config.yaml
n_head: 2
head_dim: 128
positions: "rope"
rope_base: 10000.0
parallel_block: false
z_loss: 0.0001
Each number is 128 + 24 x the weight over the matrix's rms, rounded and kept within 0 to 255. Layers, rows and columns count from 0. Numbers have three digits each.

# o: layer 9 attention output (transposed), 256x256, rms 0.0447, rows 22-127,150-255, columns 0-31
# v: layer 9 attention value, 128x256, rms 0.0452, rows 23-127, columns 0-31
# gate: layer 9 MLP gate, 512x256, rms 0.0553, rows 0-14, columns 0-31
# up: layer 9 MLP up, 512x256, rms 0.0525, rows 0-13, columns 0-31
# down: layer 9 MLP down (transposed), 512x256, rms 0.0463, rows 0-13, columns 0-31
o22:099092123130135090123134131135061087132088145161162120147139140118135140133115141178128119175155
o150:147148109123126154116176146086103129087136133112129128159114129149184150109151134128093121122146
v23:148071129144123159118181160105126099091087104145138188155132091137109140196155104095129173124120
o23:121141126122144149171182121104150175081129116106077080146089137170159135156128126052204149136113
o151:130131132115141099145114111145141163126113117108128079112128152130115080127110082134131122152119
v24:130128127120106098096118158097131111134120119133131179142131143137092091132153141131128177124133
o24:147152129111145101156129104149132149135128143135119137126143090092121113134145139124138138148149
o152:130115108097140097147123085122103123114148146120089138121138108123127124156113121093143128189134
v25:138131157141114137120119106135139105129135110155116162129195120135143111130151092125147117139152
o25:125112129141171171131146139117184154134116131141115135082107140108144128143136163148149138157110
o153:134141162137133142102122155128129105152136111112126158121124095156183111163116114160141085117096
v26:108145140142148125110149178119143101111128119142153126117092168137126163148122105105152099131115
o26:109179118195164107144160106158169163126156106093102078090153142097127141106121127157168162086136
o154:103183163151179103103146141151170151157091106128059149114141078134126171091089170142155114151110
v27:130112110076139149168100137114116124103163120109118107148103114118184129107154135146142123100179
o27:134175111141118116156098101106137100113165127111136137089119112092143174106129088144105108094124
o155:155158164128131156122111119131098126083154112138157145112147122114102140117092115083125135129177
v28:096081128107126127131155163138143134128132151118159127083101101156081121120125162090110175142134
o28:128143167150146109148078134132110147129135151162149159075156135113094143098136110127173101105134
o156:145166127109142124160146171133137143114143137155137110113122142160140156131115144139179097087119
v29:132143106123123109128095126116148177155100146107103117085104115099165146148097163157144114103134
o29:163111202113118108089144178132114133127124129130130134170119078111141152147104122114078124146158
o157:144107113170150090143146131154157104122125116128126126114163136153088108102119139139094129130111
v30:148151153155163125140121134088112118072125110127119116123104166142111180115142151102119115117081
o30:091125132137146095115135134123184115130138159109133182132144080149151133134131145124089102093126
o158:133163136100154157094103104098141118128128133127142129099121110133095119113163134120132147142093
v31:127090099153109107131109126118120151146087160113157101116145147176120091166141116123108143112117
o31:144109090147099118086109120165102137092117121138124127107136151096118159183114128116144085165110
o159:133070139131124141122095117141093128109131145119109126159139174159141104127139150109131168130126
v32:158097120084110094157113145158108093114136085114123138157149100134131142122096119169115136100143
o32:131119091135156136112145129089135120168129159146128118135104182168129144120136138124129118156096
o160:095143093125101102157100132104111128120131095150168162106100129113180096122181142145100129145119
v33:106117109130175111138102157120120104122148093115105092163095146135137131150141180140165107090171
o33:160106128141144111116146116138139135131128150145168165116149068140177125111125126144149119116132
o161:134116148145114120157103161171137122116111118147146131093132152140134139120118175137116151105159
v34:110086097138158123131117096119140129153080103085143091138132146139131137096126130137081124116108
o34:112124112138110126142107109100139109117128127143085106148127124121147118087137134102073140121113
o162:125099132150102159145158133146117138150126097122097069134126096138140125126090190111108127098110
v35:093110091111182122069116134142126133110137093196096149130152081116113141123077187141128090125096
o35:141156101125128131107137116151141074146117172134123112150114158136135144125144072105128127130133
o163:139125111137113131119133120127152120151134116126132091158125119154144146158089127132135087136102
v36:160106105140112113098154167124137120143109125067106095159146149154089147125109087137112113122148
o36:142105117122140150106144130158153151130146133136144144102105224107075174140109124078052109116135
o164:125118089084147106089123110063124123121089088156100102108117162163132133174151140093132098138113
v37:085124115142116153145080115146141155145130152133097114141164112132136147096137156140096110138101
o37:122165158096104076117124108119179136124129138128151119106129087167145145124150133165135112116138
o165:130119192110160151114126138188145108133162150131103126137111100137119111133097112139131112119126
v38:110103101151131101096148110139122103109127107153163160156120110141132167167109123140142111104135
o38:125091088114149141153130109128144146138133119134115146127133106124133116111144114159147117099101
o166:130118136126129165139108146095149128111139130099131135113135132091134150100128133131131131159107
v39:128097132143148129134156138149135134099133102147120155137149138163165136136147159129093125151113
o39:112155151115182126131131101159128123083146123135121114107127106150097123132159110112138160136151
o167:092144128123141150112139096149112162130131154114155096118089134130121144121088130096117153128092
v40:094109113136119130097090126166117108113100076119148205091141146094109137151153106156128171144097
o40:114093126128150173113164157128121117124112159114069109152137138143131101087098117141151146125107
o168:152112087148084127107121135118134147099118149141157139075138165097116132126091106135095155135125
v41:097125157107135120101161134112144126109105115156133145116106160149136138141145129127165140142139
o41:114144099132138091168162163139124186107114114168097130143132167109132151116120113158155139094147
o169:115134139090131111115125158116127115144135135132140142142145142105091139108136100130144104149112
v42:099121151129161136129133137124126138168110111113131150107129125120096128137119101104095138108104
o42:127119078168108112153142105132155111129100142103150107110130114167115119134161121108155158165156
o170:116073132149122126119131097108110160112132119148152124097084180143139137123140101096120179140131
v43:145113132116145157125099117100130144101154130133108159089124112134134177117153164140145147175119
o43:144139092093136142170153071133146115124136110107137120113155125105122126128134110156132141132151
o171:113123117121113139125153160122133146119066130109144144126124133105145113118130108147106108121164
v44:068103121106096096084100071128107127121160119121133089141153171131113177105140149132157154147117
o44:151063107160122126116103139109103086139126167134116112117122126141122136137138141191134107145130
o172:146110110159132121094118139114117159133089136118145113160133090159112106149134149137111136110123
v45:115142132127153154158138097124137169109146154073172164134148161166152143125132139126096108075110
o45:097153133135122136151120157143120176140145124146151114102156120111119155128095109142126135090098
o173:136141178099133091144127119140129196119108085108192145120113160138087083098145113135132154121127
v46:143154101134114132127175099105147105104139136106106134145143079142136112128156126136143119160114
o46:092143137111083111135108149129136150144144138098166097091116134163112101092127127150113106163106
o174:106106154133078115103090115139133152124084116145122128105115072149117131155143079138125130157151
v47:122137144114145132129147139146103101171131147144123076136107105177136136132133132105123144149123
o47:107163163146103133127151129094133106146103149119142119125135104125127132151114114088167136152092
o175:131110127125152122140104136199157058104151130117142145120099168135090150128100114121129123139136
v48:118158146161108114112176117155117170130176164173131132079163129131145102136121093141122125162163
o48:138161136080182100153124121116126173135145150134137108145133133083116114136129106087150149160114
o176:155111130111099121138106126164151131119114152148159116118096114100093111136107147137087170147120
v49:109111156125075154148136130149139144137136127120125166110131097148119140127125108156093146108148
o49:130154138161120117154097131079149136107104146138151132115103147123098152128148115119092134135156
o177:108153132187108146147116121106109114161142158136127112134095127068168136122137119140130121156126
v50:097094149142137126142183121116126109119119113102134121099138176143144144131139132154090123142122
o50:142140131121185113123150125135105133127113154091127100134073108133112124143145145075114134124153
o178:129133118138177148127160148132103148126123155108122097175082160202126119101107147102131176087114
v51:123096113108140107150070179116107149158159137128106116100156114118172140159160124153119140154143
o51:150111140117161078141177109126124174154153129134150120112139104127103129133079172112157148128132
o179:144077149157097124154154142137145104127110132164107137102114092057135104120099150139102163161117
v52:109130109126143133139170119138100112106092075154094163093137128112166146103145143140112125123101
o52:099142125126109113124149119121170129128123111114137151091131084158097141134097146161151134148125
o180:106161142128132144119135152140141156163138148161131105093145115121146150130110066125132117122136
v53:157127154120122096096134125108141128140142119132151113138146137087132111160152136141127085148165
o53:154136145118124128136183134108148157100095077159139110121126082132131146120138103113150134144141
o181:137107109100098129121137147126138133133093128127112119151132136131138102130123109086132105139123
v54:095097140118111137152134104141120169141136160163123121076152164096143146162137108138175150124142
o54:140157127095124108159109165156144151136127114119131114106117157107100152114117136148130108066135
o182:125126131136150097119123116106131188122133111118104166089156089144100137144118167155141108136121
v55:107108106164158149140154130100123126142116136109132087129126117130092130101114131114084118134106
o55:134097120145137197136120159100130119110152123101090138126107141126206147149126164116122138126111
o183:130130117115171127142132118125123175170149117069136078097101108173114124095115136127121098136102
v56:106141087145149117119099116152111118107142146136114134154140141175163154115162144092158144107128
o56:154111156117159132162149116150109145091147121125105129136142128104101129112177179126115142096092
o184:149099150163122179093100150117156160129145150143139165145151098138142142105161133143097068086157
v57:154141136157140119084166083147135096119129128117089140108116181121114110129121096111147108113127
o57:062112099107083112130172185154127138146137123137097122120116117104123079137108149134128113156141
o185:079127139125097140105110111154153121121163174096130123140103206143106138154135134157145144131133
v58:122105158135099107130152099123130120138129132150161150107126073094148109138151134142121163104134
o58:114159124118162091124168140097092173154087135136172101147143082136109141124101159072141173127135
o186:118083100143093137156118126121111156139092147138144115147116109116108110147164137105094155136083
v59:086156123119108122164115152118128092077136145109176151149146115137128116129139140134092104101088
o59:126134110137149122154110127104135137127142119141141111140075179174166126110116146099128152157125
o187:107165150124087136143092146108124151144110135144119151148142194138153100107108090140088165148127
v60:154113110090097100120103121084112161124143134126135133102142167067149118109151092119115135119120
o60:126104107087151130179155157153102150142117125085110101087124102123122109131117156181129114144121
o188:164092145117091128144137153084123119105152104102137154110105142118124131117097103154123158136115
v61:103133143151150131140146135119128101127122077139120110134141133123107122135115119122147109113160
o61:104112131160144113094097123101124135122089146171137177115127077116131108089116125141141116148111
o189:132145106126160113127142118139131107118131138132101129104163168173134098147100099134184138142121
v62:125137132136121115113077096114125121122133111087133114172116117079134087126112098142123178151115
o62:159090150149123130109082115098141131097138133118108082203115138114168080174088134133159147182136
o190:136113147118145107127140147129072104139108134139101119158122144134170113136184140152135185125135
v63:130104135147109087096156134086123148120136172130133165112153106106155130106119139148178133156114
o63:102089118107098162146095190137120141110146158114076111158081189081179119130084142138166126138118
o191:135085122127112136102095155131136146088106107105105132150125119166085113104116100105122124124160
v64:110153154104086107139159151115132127154138090104125147159144109149151093100100100115124069170135
o64:153121084126133114146150103115125158109122101147183137071122152202142165145151124120128117134116
o192:085121153125089116172157115141102107134094042115155170114091099099134170118114150153119140126120
v65:157123130117104153095098130108142106130179159176132089123121107098112161124111164093108139141157
o65:152116162138146122156123106126093097095082131170148165115169101110126145129119103142111102158109
o193:174132126141144126117157109113155116162154122126167140149125130129117157116086160117159134127109
v66:140158103130099093094145090154112148118118168092129086164143101124138122099165136156111111165131
o66:126110131139117151129099159078118064148143138141142151125119138102156122096149109176098113125153
o194:147123163120134150153136140117104147130129102117116104149118169171112084115134116124138156151154
v67:137129150094138164160145176164113160154141101141135114148122092172154158100140134121129096117124
o67:119165112149138134171118108106124097135153118140161157077123139117139113097148184168121158135137
o195:118164154111165140109118151124088118127126081161153134091084105110130132103120158124125127082133
v68:118148117136138186081156125096147128137113188143162106130141141134116154120124132104134162122144
o68:165138149181067121132114118152104096090122133129126133098119147098085108144121128149153117189141
o196:143108089118131113108114098129142119151139132128138159132133144191107141164095155139139146082156
v69:107129124154114111121158088123109152135131136158132170113107120117147120169124128136113088156104
o69:131144062133121126129133140130130123134139151126150128119136138145158125122144099126124124121137
o197:150106115115153150133114173144147083130156116120080138106117133095115133133121113138147145139114
v70:088121112137115114133089117121139135164150145078113092097105134094154076130156117133139157104125
o70:124107106162141106140142085138119160133128120153117124141131131144142139130136097098132168120140
o198:143100107130107100126146092123151106135130124156128146126135135079186121153144168132145109119160
v71:156159130135147125149138133136117100134150126108126106138121141094171134131113148128146093095120
o71:129153138159137109144137122129183151104090133115094150124124110118137118088127114099075124078101
o199:103168101131125127137145118147128139117143121135156123114141103132133160122132121115117081112102
v72:112148100159140125141144110158161120153124105149118149109117119180131103082116121150131101125165
o72:120134121086152079165127096132134145146115162097141093133126097137138146143135133080105122122124
o200:141145165100118074110099117109146102138107144106175143144159109144100122122108095138120106130174
v73:155169111101122116125122123112140110146128136149145140139174074106079136152097151124126118178089
o73:103153181099095108136133114142070115127110116143142127136124119129114130111126156118166164152149
o201:112088143104143127148110121129124106118144083145119092131163088125135149119134168110095152132123
v74:146157144094164136143114098087144124104139129175111140155129115189152123099099124080145095117140
o74:155127087149128145155128099108141079128104148121118097121111153155171142118181124139134142132120
o202:113149137098172105122105127146167110130148121105120145122075150169135156161117136116206074146106
v75:131161129128126131133127128125138130142147138134148143104142096123118127069137127109116114107143
o75:138148124124103084148103085115120056114114158159140178120151137128115176103148143124069128127129
o203:113139150132177114107108087146097082092151126132104143107143141099107113097075118084100142088137
v76:136116137109094120106071116128111085113099142157178144093134119094081110160107158119134123160118
o76:143117108137108138116108140147135126117141136129107147117097153137144166125169094130166153142152
o204:131079103140076106148150118113105144135092091124148119114107176147145143192113181164174106147132
v77:111126123108092104141141128127110166167088115130110085140166109157139068090165153111142149119124
o77:131162098087152150147143085141139113136169116130179114127093142124123142106169153175115121098104
o205:116117155105138156122116120117044127121150150152160150154111065093104119145142123122118095103112
v78:123115123135115143168159080148126099152151176177099096136120113147122172112129139146131127151119
o78:115109151126100134136108122203093126162113198123154133141169092146072127124159156166114135095133
o206:138144150138170153119153086118136158114123118101131118122134136127140139101136144138177092123144
v79:115110121113186147141083110158110102118103184161119148130121095098145162131094128125129108128120
o79:106176105166122111158124119167140112105102100113174146109158158176134120087141105149112142109150
o207:160165126146116140139143157109179083130117121173159141102162113136117112091117069135086143104128
v80:110101148110133108159117111117132117114109199079168129112147136104113112096134156150128180151146
o80:113143131124089118099058152159068156138132159167098121151108145129123151111128094103118170130122
o208:153109122112115123146096142143152137111156136131118189131114115161122116108117155134142192134171
v81:091142130169090116134114148140131107143115126147111104176158081124114144093140161118146077105155
o81:133114149152147149107156127118086138146124153150154127134115101172126139114107169084109116158142
o209:157109092131117165099142112143155140128126111130151094174164067101122127128124117119140167129138
v82:134096115110146086125150116124146165107120119117141106144128168110125139071134111168086172119147
o82:133139141124153154110099120139169119133099134111112093154113110112118128149131131099090112107149
o210:143124140141128119124094092131126138113123171083088101124136138115127142136151151072074110147138
v83:135142113125105135170171097124126131145169086132112141164141097141125096162102117142174110107115
o83:168153112092149148111118116108133150140112117152120116142146116128183141137130123113089102097119
o211:131155118127122114117113152128132128150117108139124117137129109126178137128141163104098118089131
v84:143167137116104116124147070108118142101114085159120158099145107130145131124151131095085149114073
o84:100101090107132076162115092151131072143127088158132134089130095163087134136135149152125136129119
o212:090094109106114101122118122100104107130098098155142135157111106090178157124103138155112133103123
v85:098157123118156102120128109100124140108089109102148111175148153145150123134094149110141141093110
o85:124158107086143072144117108085115091109102096150108161166138089151148111126133134142130118139138
o213:155127123094156168114127118083109132117128117110118125149121152185084105118203132122142171115129
v86:156132145120146129116119138157141151164159167147142115121119088136100082150181125138114129119163
o86:153163143146126140115114124119104160109107161125145082133143096083122128119114094130097184118095
o214:185134163142146109160128112093107127131113123167144101121138133130122126125149129117132154158129
v87:145138122122143145134119108148125107098129133154155151084052145108168143138149114119099155138110
o87:128143087139142155111094140113152169118138112145122094149130163086092113130112115137163119128136
o215:106128139119121088150112108121101118122149166098102179091105148100116116138133111120121068154113
v88:172124099097110114109107095116129145132089094163093123147098123126138100095126164110119166098127
o88:168111117113118113155131173094133137143179117118139157093134098140140128155119172175175134107105
o216:105128123113113144101099120125154139152106131119118151093165052121132110163122138140077102144129
v89:113175129145176144133139148137112081142089172134155158148134099137109122166105127149158076162158
o89:106167143131138117145149145167131143122149113132099168188151097113163103129138105126105141103125
o217:185130143114109106164115141143147087137146152196138116165146125109128130131127107156141147123142
v90:141150144172112147148104123111127142131095145132151130142129123201114146109150154130126120095153
o90:140102138105111147106136144110102158125113117139143122147138167085135123136112162103094140123156
o218:131154139116057128105142135101132111169163142117120139159143123143134110126137124169139119114132
v91:163116107115085118122101094137135114116115129163145098156124171095092110136123098147139145081154
o91:148134161116121119093101161177127140153140139121136155132164125112132111181072139113139082136131
o219:173163081152079118118138097129142081124124130102118115139153137107108102166126121119090138128115
v92:127110153099131127130154126103146071116147122129111114145156119125115136143123106107170140115132
o92:150075157122125129139097093118161163118122111115111126144120112138135126128112188134196159130089
o220:097157123102157117091144147104122131123108147108078099141139146122112167132161142116152100118130
v93:204117111144118135086103125118127152148148198112088125113126117125103123092128136098125086094117
o93:100089136153093129122154161148115059135174142099166145119120142103138108147134102140063089123113
o221:174112104108117091105125130165098085142145141158131129145162146158111134143113139152127154056107
v94:149103169135137143173135121150130133105102157159103141200132134121122134132139117118142104142123
o94:114123164096170127160142127117102084122133124081157138106145083145145100125164128142165116118126
o222:096174146143144148125152129097147134123146122112135170158147130129108153140120092123123140140127
v95:197088127169132128157121103140131130155116174101145177092107121165098161163113071129089134129099
o95:080078144109112134089133136163109140148159108064106129120144133104128150133116149115124132171130
o223:110127155090119115134160164147128167127109101092148140094147167126115111116125109125092122085119
v96:118136105109173132148146166123111128136138139107145090164178122094094114124142130153147151093177
o96:135149169109113123137119102109133113119157105133081131138097129139119124140111146119112145117155
o224:118095096135166171080114137128126135132126104136109108142140137116111109097132146156112117123147
v97:127137108125111165105145099159149110155139144135145166154122124165160127141150165165138121120156
o97:122127104112098138150099156105112130158105141170094128166108124142102162085118127096100130095131
o225:145125160108105132117113139113128139106125147146140155134108123120134099119161156170131166125120
v98:102133138087103136115119140080135161126156152085114146154157097130147113156086177115119168094111
o98:114131122150148157118153103162136125129107096134140139129154113137143131168172069124157134130105
o226:156114135084152086093125129130153119123143119128125112125140166175158129154127125150146112105128
v99:157098162089107110143138103097143163166137140131133097118071139105105122127157160112091125160112
o99:127131144144091138165098153124123116106147094145154156100154093122127101132179112164129135105145
o227:096170170129163131169131118143094120110141140125149137134111141129113148137158150081089126112109
v100:155089143133133145149130101156132104116138132081087105167100125165150158140142124115111082134120
o100:127143121128122157142107136109109145168134102132139147162151108171138116113120095115121146114139
o228:109101132079129135117136123151137107120118066145151139119099154131133116138111175140182126131131
v101:157152103131183100116110147122135134142134136066158163111113118139135098097113171124151140114098
o101:140135143151107110064117134122149123138153132150113124117110167108135141149135116167093133102143
o229:134108144112114132126131136172153132120152106127133153133144130087115101134120101136125110119105
v102:151103135126183120088087128107116141124110172154085067153118125104129107167157105099142129121132
o102:101122118105155147141121118164118152148146116075091122148142076140145064135120144126142142094119
o230:125140120143151160109128111130121165105115132133124148136128076101132139129117140145120106121127
v103:135147116100111103167112125151137130126111131155120105091143156072125133072166118093139095151149
o103:140066145132123134110159128139113114160100176125191126086105139102121151159115162157104114125123
o231:134127117108170108130133158131083133114088134093137140137127171143162166128078170117091170100093
v104:141116118152126149089155150104146102144160137162129145105117144107134120140159147117147139118123
o104:151110155173108146153149144137149151165143115108137115148099139117118157129120123117141107138153
o232:121114155159086128122103117103140179139103152133105126105109111127090140128135129133159100157160
v105:123096108136137100140099094154139115130102105101123192082135121151126140120156153124115110101082
o105:135099161133106132109121134138095194120134097127187103079105135139133119151099187124152137113157
o233:169096141132059128110091134137111159143107102153182144086149105120130154159083097110078134104149
v106:164118130101130123155137128115134166105112166161124181140135111159163146117126132124068113153148
o106:111138107122139163152114144103139141079162156125123135099164161124144176143108129095080155102129
o234:166110156115127135156091142122158148111097132134173138090123113091141146108064085123130154094111
v107:128137138138136105143126140128113124137141139144163135120119120140139108107127132106125117124124
o107:145128106112142105154148117112122158125137147125151157152095157120127122134126134090159117133132
o235:119172110096158110126155180145139153103137154140113164160129118075106112146111097103159137175120
v108:163150118144139100098140113126138099099133070154161128130182145145124120113126160131162095144128
o108:137127119143120112073133118155128185161067098134093118138099160120116146120139159136138100138140
o236:141129103087159107104129092124123126145141111137104158145175055121120127143141133156129105143136
v109:161113112091156126101130128116150116190139105107121112150131133120128117137103119123122078174084
o109:090128132157113179156166146142185097129137116099115138124117161106149115121147137113114112130119
o237:100139117127119145108176113127148157154126049095100121139098118083154129126149134144108061103107
v110:141137110112126117112133112135122112136115123124155134129179088122154107156135146158108110120116
o110:167094149124110166093172158072134116130154127116098099137113096147174117123134150125116140092151
o238:139112188126124166168144110149116160092111114080089096151173136159135128087144132146144128094092
v111:109165158162126144111154135116148144123108131151168104133105115124105150163127154096169119113140
o111:143165122112094129151137160135140139121112125134144139156192092095127143109090146119067083100135
o239:164106112136140105120152069164171126144095111117108120123144133116053145100128136153153102103151
v112:110124151121130103120095144106088127127099125108138095153154091097116116152153126150148136142113
o112:134119117118097123145107107147147147110158124123145169115137109124120147149147148114151105057126
o240:160093155093112159122097112133140087097134145161127159151130125063134134115139091090096146107134
v113:154170126126157095138125127120093151103122117096126141146169141125127101118164118173087132144103
o113:129150133117095149081113171132122131127132123125109124161145113137169147128097134139095112098124
o241:116142106115110087088140142140096136129119105125130136134120094104133128160124089114087104141116
v114:132095116167163145139125162114130150095080128104123130180200147142096105127147151131119081139141
o114:130138142102164125109130114110167108115131120112159106104132097116136127147102139085154141129085
o242:134143121132168145101119109129127122092137150122112108152114135138128109124107066093081125141101
v115:162132126115065091154140101127122124126098111174097151147158114132196096137141105155183130126105
o115:100142071133151117120146137110136114126114093138090102119082092123170112097140142120095108116134
o243:129110133111102153081119097119121088116156120136119131121107106105147099125117135143104117127119
v116:129116158109146094145126158134116131092147102132177165136124097120117112195123073126135122149144
o116:132128134121146148152157117171127143148153121129117100103119118090141136108157133080152157171123
o244:109101113099134110131124120106119131084102128106134164121142186157131122148148101106157136136131
v117:110122099115118124149095146148114096135106130148121130170103123151119140120156122178113157180105
o117:141080123124144145121115133139139156162142109121132149168101110122101123109144148141173147141116
o245:158156170087107147136097134112137144115110104160115141090167113117144130117128143123079131111146
v118:096120101106102134166103135129148133102142089096135113141111168103122124113124165150098132102133
o118:156132135122149133120120061131130113139111149144130139119129092146111143132105117120096122103151
o246:153170147124102097099109152139147141151118150106084143128116129128111093111121136111126151135119
v119:154142114136139110110137086154146135149089168153150147110141105145146152129086131113179119145094
o119:127175128089109083121144127122124078117102119156089122143133123138120144111086127157120111071128
o247:127115124109136127123102155153113142098115088111108123164187106118101170124113148106116149080139
v120:147148142087148108152089133133142113131183152102131137139111095164107064129122131152131151124128
o120:114109171134149164091137134144085139180116165167134149140149142091107117126135156079160152146108
o248:107080142087155083136103132116133119109147147127087130123114152100148112105127119103168173181134
v121:129147143083116138134157115106127067145152112196153144146129190050098137155103108144126122137123
o121:110088158147103125117162145182116116117099131125151089109158093135077119148123144117166136193121
o249:115120134141121121100148104102127132138113106139078130148120117128124112144112144166176142141113
v122:126100108083077152117157146098112124099115131136139108115106157141157108125168144126134114119096
o122:148139127134124146151144155131128185098140132127123135130152153134072152133101137129148140146136
o250:100126126107152123128125137117110128111118137114172118117128165134121133131116108122145130114173
v123:108149122166161147130116159129134126136116168161146161137113137141101136113149151159144109132121
o123:141144170114088131122135155135151103104126122135123150123136150133140124116119142118125112126140
o251:117134116103130101165133107116135107098141169140131156133126152144157139105117082158128088151148
v124:076119127112124147095168127126140126151192162136115102108125193128119174156149127088157135128140
o124:147103138131119110117105138187144101147118114124132146108108111117124126114144099143106084154129
o252:082125149159165095136131124169135115160141158108126122134170116110107156122123134114165136163130
v125:113179104129168134122112107123112121109133116080136152125151144127149077110141151168073112106092
o125:102118125109130140130165109098154155111116133117124129130087150130135106091163128169114116134129
o253:126148116084144103103130097119153122094166095111090139111135099121094134085074119158125164153138
v126:129125135150170146135120133104144167149114085116119113120087160130140142096128129095145113151158
o126:119161072112132097119115122127114172117144126106078121118157098127121102103124115172087139133137
o254:160102119081126108128118077110135154117091076174161135131143136130139124136135156109143140137164
v127:176091149156149157155139126132116114145091116149123152112121141147176131109147079124129109135135
o127:125165123143106142130110171141110155149133128107113138139163111150157160181133150112058111105134
o255:104105122166124174097158098127112127152117159122142120107120088107133125102119093132133128107101
gate0:102143142108105114112132100117147112113120150129111137141131129170129114133158149082137136102110
up0:155085123115154117120128163123112127120138146153100145091079085104121152125155109120122143146128
down0:121131120140163154140108147110155140118136127136107143117116140139146126141127095123157104077112
gate1:125116161112142167146093119090156130118120139120137141119093070119124128117125136112095136101125
up1:156105142095111147131106153128141090112096161121131140091148192173100119116149152141149142121136
down1:103068147134108116116112137115099121080148123156142119085065080166130106109162096099097104178132
gate2:095128172120134111099140160097196127146142114084157151146143127141135144143136110146125113135105
up2:126162127105163134158131095126098142138131164089151134124085137131109115114110165145159102123155
down2:174156094131114160131121089086122164128103103157148141161135153162167126174105080147150111106118
gate3:153141149134138054122155103141172117119107148126135146116125156128097150112130138103099149133106
up3:127128138145053159131128132127143166107115092143107104103127113109155103130120115162143074109149
down3:137130148125088109152143146142131121149128142138148120110108134093143157129126124122114138121109
gate4:098105130120093078133129102143135105132155157135088107117173111141129107141162108125164123096074
up4:124137093127131099104147141138126172147071108152129167148133114095119115130100102128146078130158
down4:131161159082147114141118171162076109109128111064138082117129133134144141122074102114129150115160
gate5:084131131162067135118152182145126098119131162143185133139100175069106126128118104138165067076145
up5:136116072108137129130142164120125126089052178114129090115152126128125127120126119111119139117135
down5:143113125134101160121075086154138149140144150155160133129145088147137138118176099149117109098110
gate6:119122116118103102120161145130148128172137122104158139124108101120106117129107128137119104096140
up6:120104085121106087143160165107140120092147106132134153162163155124146127128084095100134124127113
down6:174128106146141135119151108137109145108149115149155127088141126148114162131138118109075154182122
gate7:133140182155106121166120135118111146098135140128172133122143153110122102140132123146117109110135
up7:106139119110119130073080149114139140168163128121091109163109121116170178114096112120139102137124
down7:133156142138115119129099090129143119171145085152148118121120096105098125123151127143102162115101
gate8:182125143169097108136157086154172154135131125108141095128110100108143151167127138122142100160123
up8:135163120160123143088116081144132183125154141118127104105135143096170161134126120114088121158119
down8:086114145127118151127117117154118148179123136108118146141127119138134142124099082116073132147091
gate9:170152107100118106157101081089127104137121111113109121133140137175138081115133161110179121156110
up9:089129159112134132113134103130108096156158133143122154183171095110162117213142138124152166145129
down9:156129135122121066133137142102113075161116085139123167172126124126153113174130127095084065143136
gate10:168115140160132114117141138124148170069152144140149103110134132107108147121117154175177136128063
up10:144135128166137128152164127077140121134113112128118116132130149136132080161152130124148098138122
down10:131112078141128127178133103165135128141137135113123129178104131108128114164154146134169159121144
gate11:111121115125086121136110157116140096123131153132124109148118117095128102095115139154111168127123
up11:108115127133118141130151142084136158115120118141070068132141124155129159146131126146126086138117
down11:076137176127132139122125113118169182151128116121167140176101143132119124105100133125105113089163
gate12:089130135110183162148115098155148136103093117161146096106105090121133137112161076090142146115119
up12:129120101135087150133103099167150117087106128155164134111124082124083094121113085122113152145131
down12:132148148150184127102133114163092155113128125105118137119120120131186133134090192117147127099147
gate13:127100159118142121103113104115107164115123133115171111139136100126143114152170142119150142135138
up13:128142114105168100165117133123116157093116107159086094133064152123116134092117128126085166139149
down13:156149149113180070131134149167075148071153150097067130113119109089125104094127109070133114132098
gate14:157129140138079118124109156145160116114123139102125123130104158172081125134136095145144086168140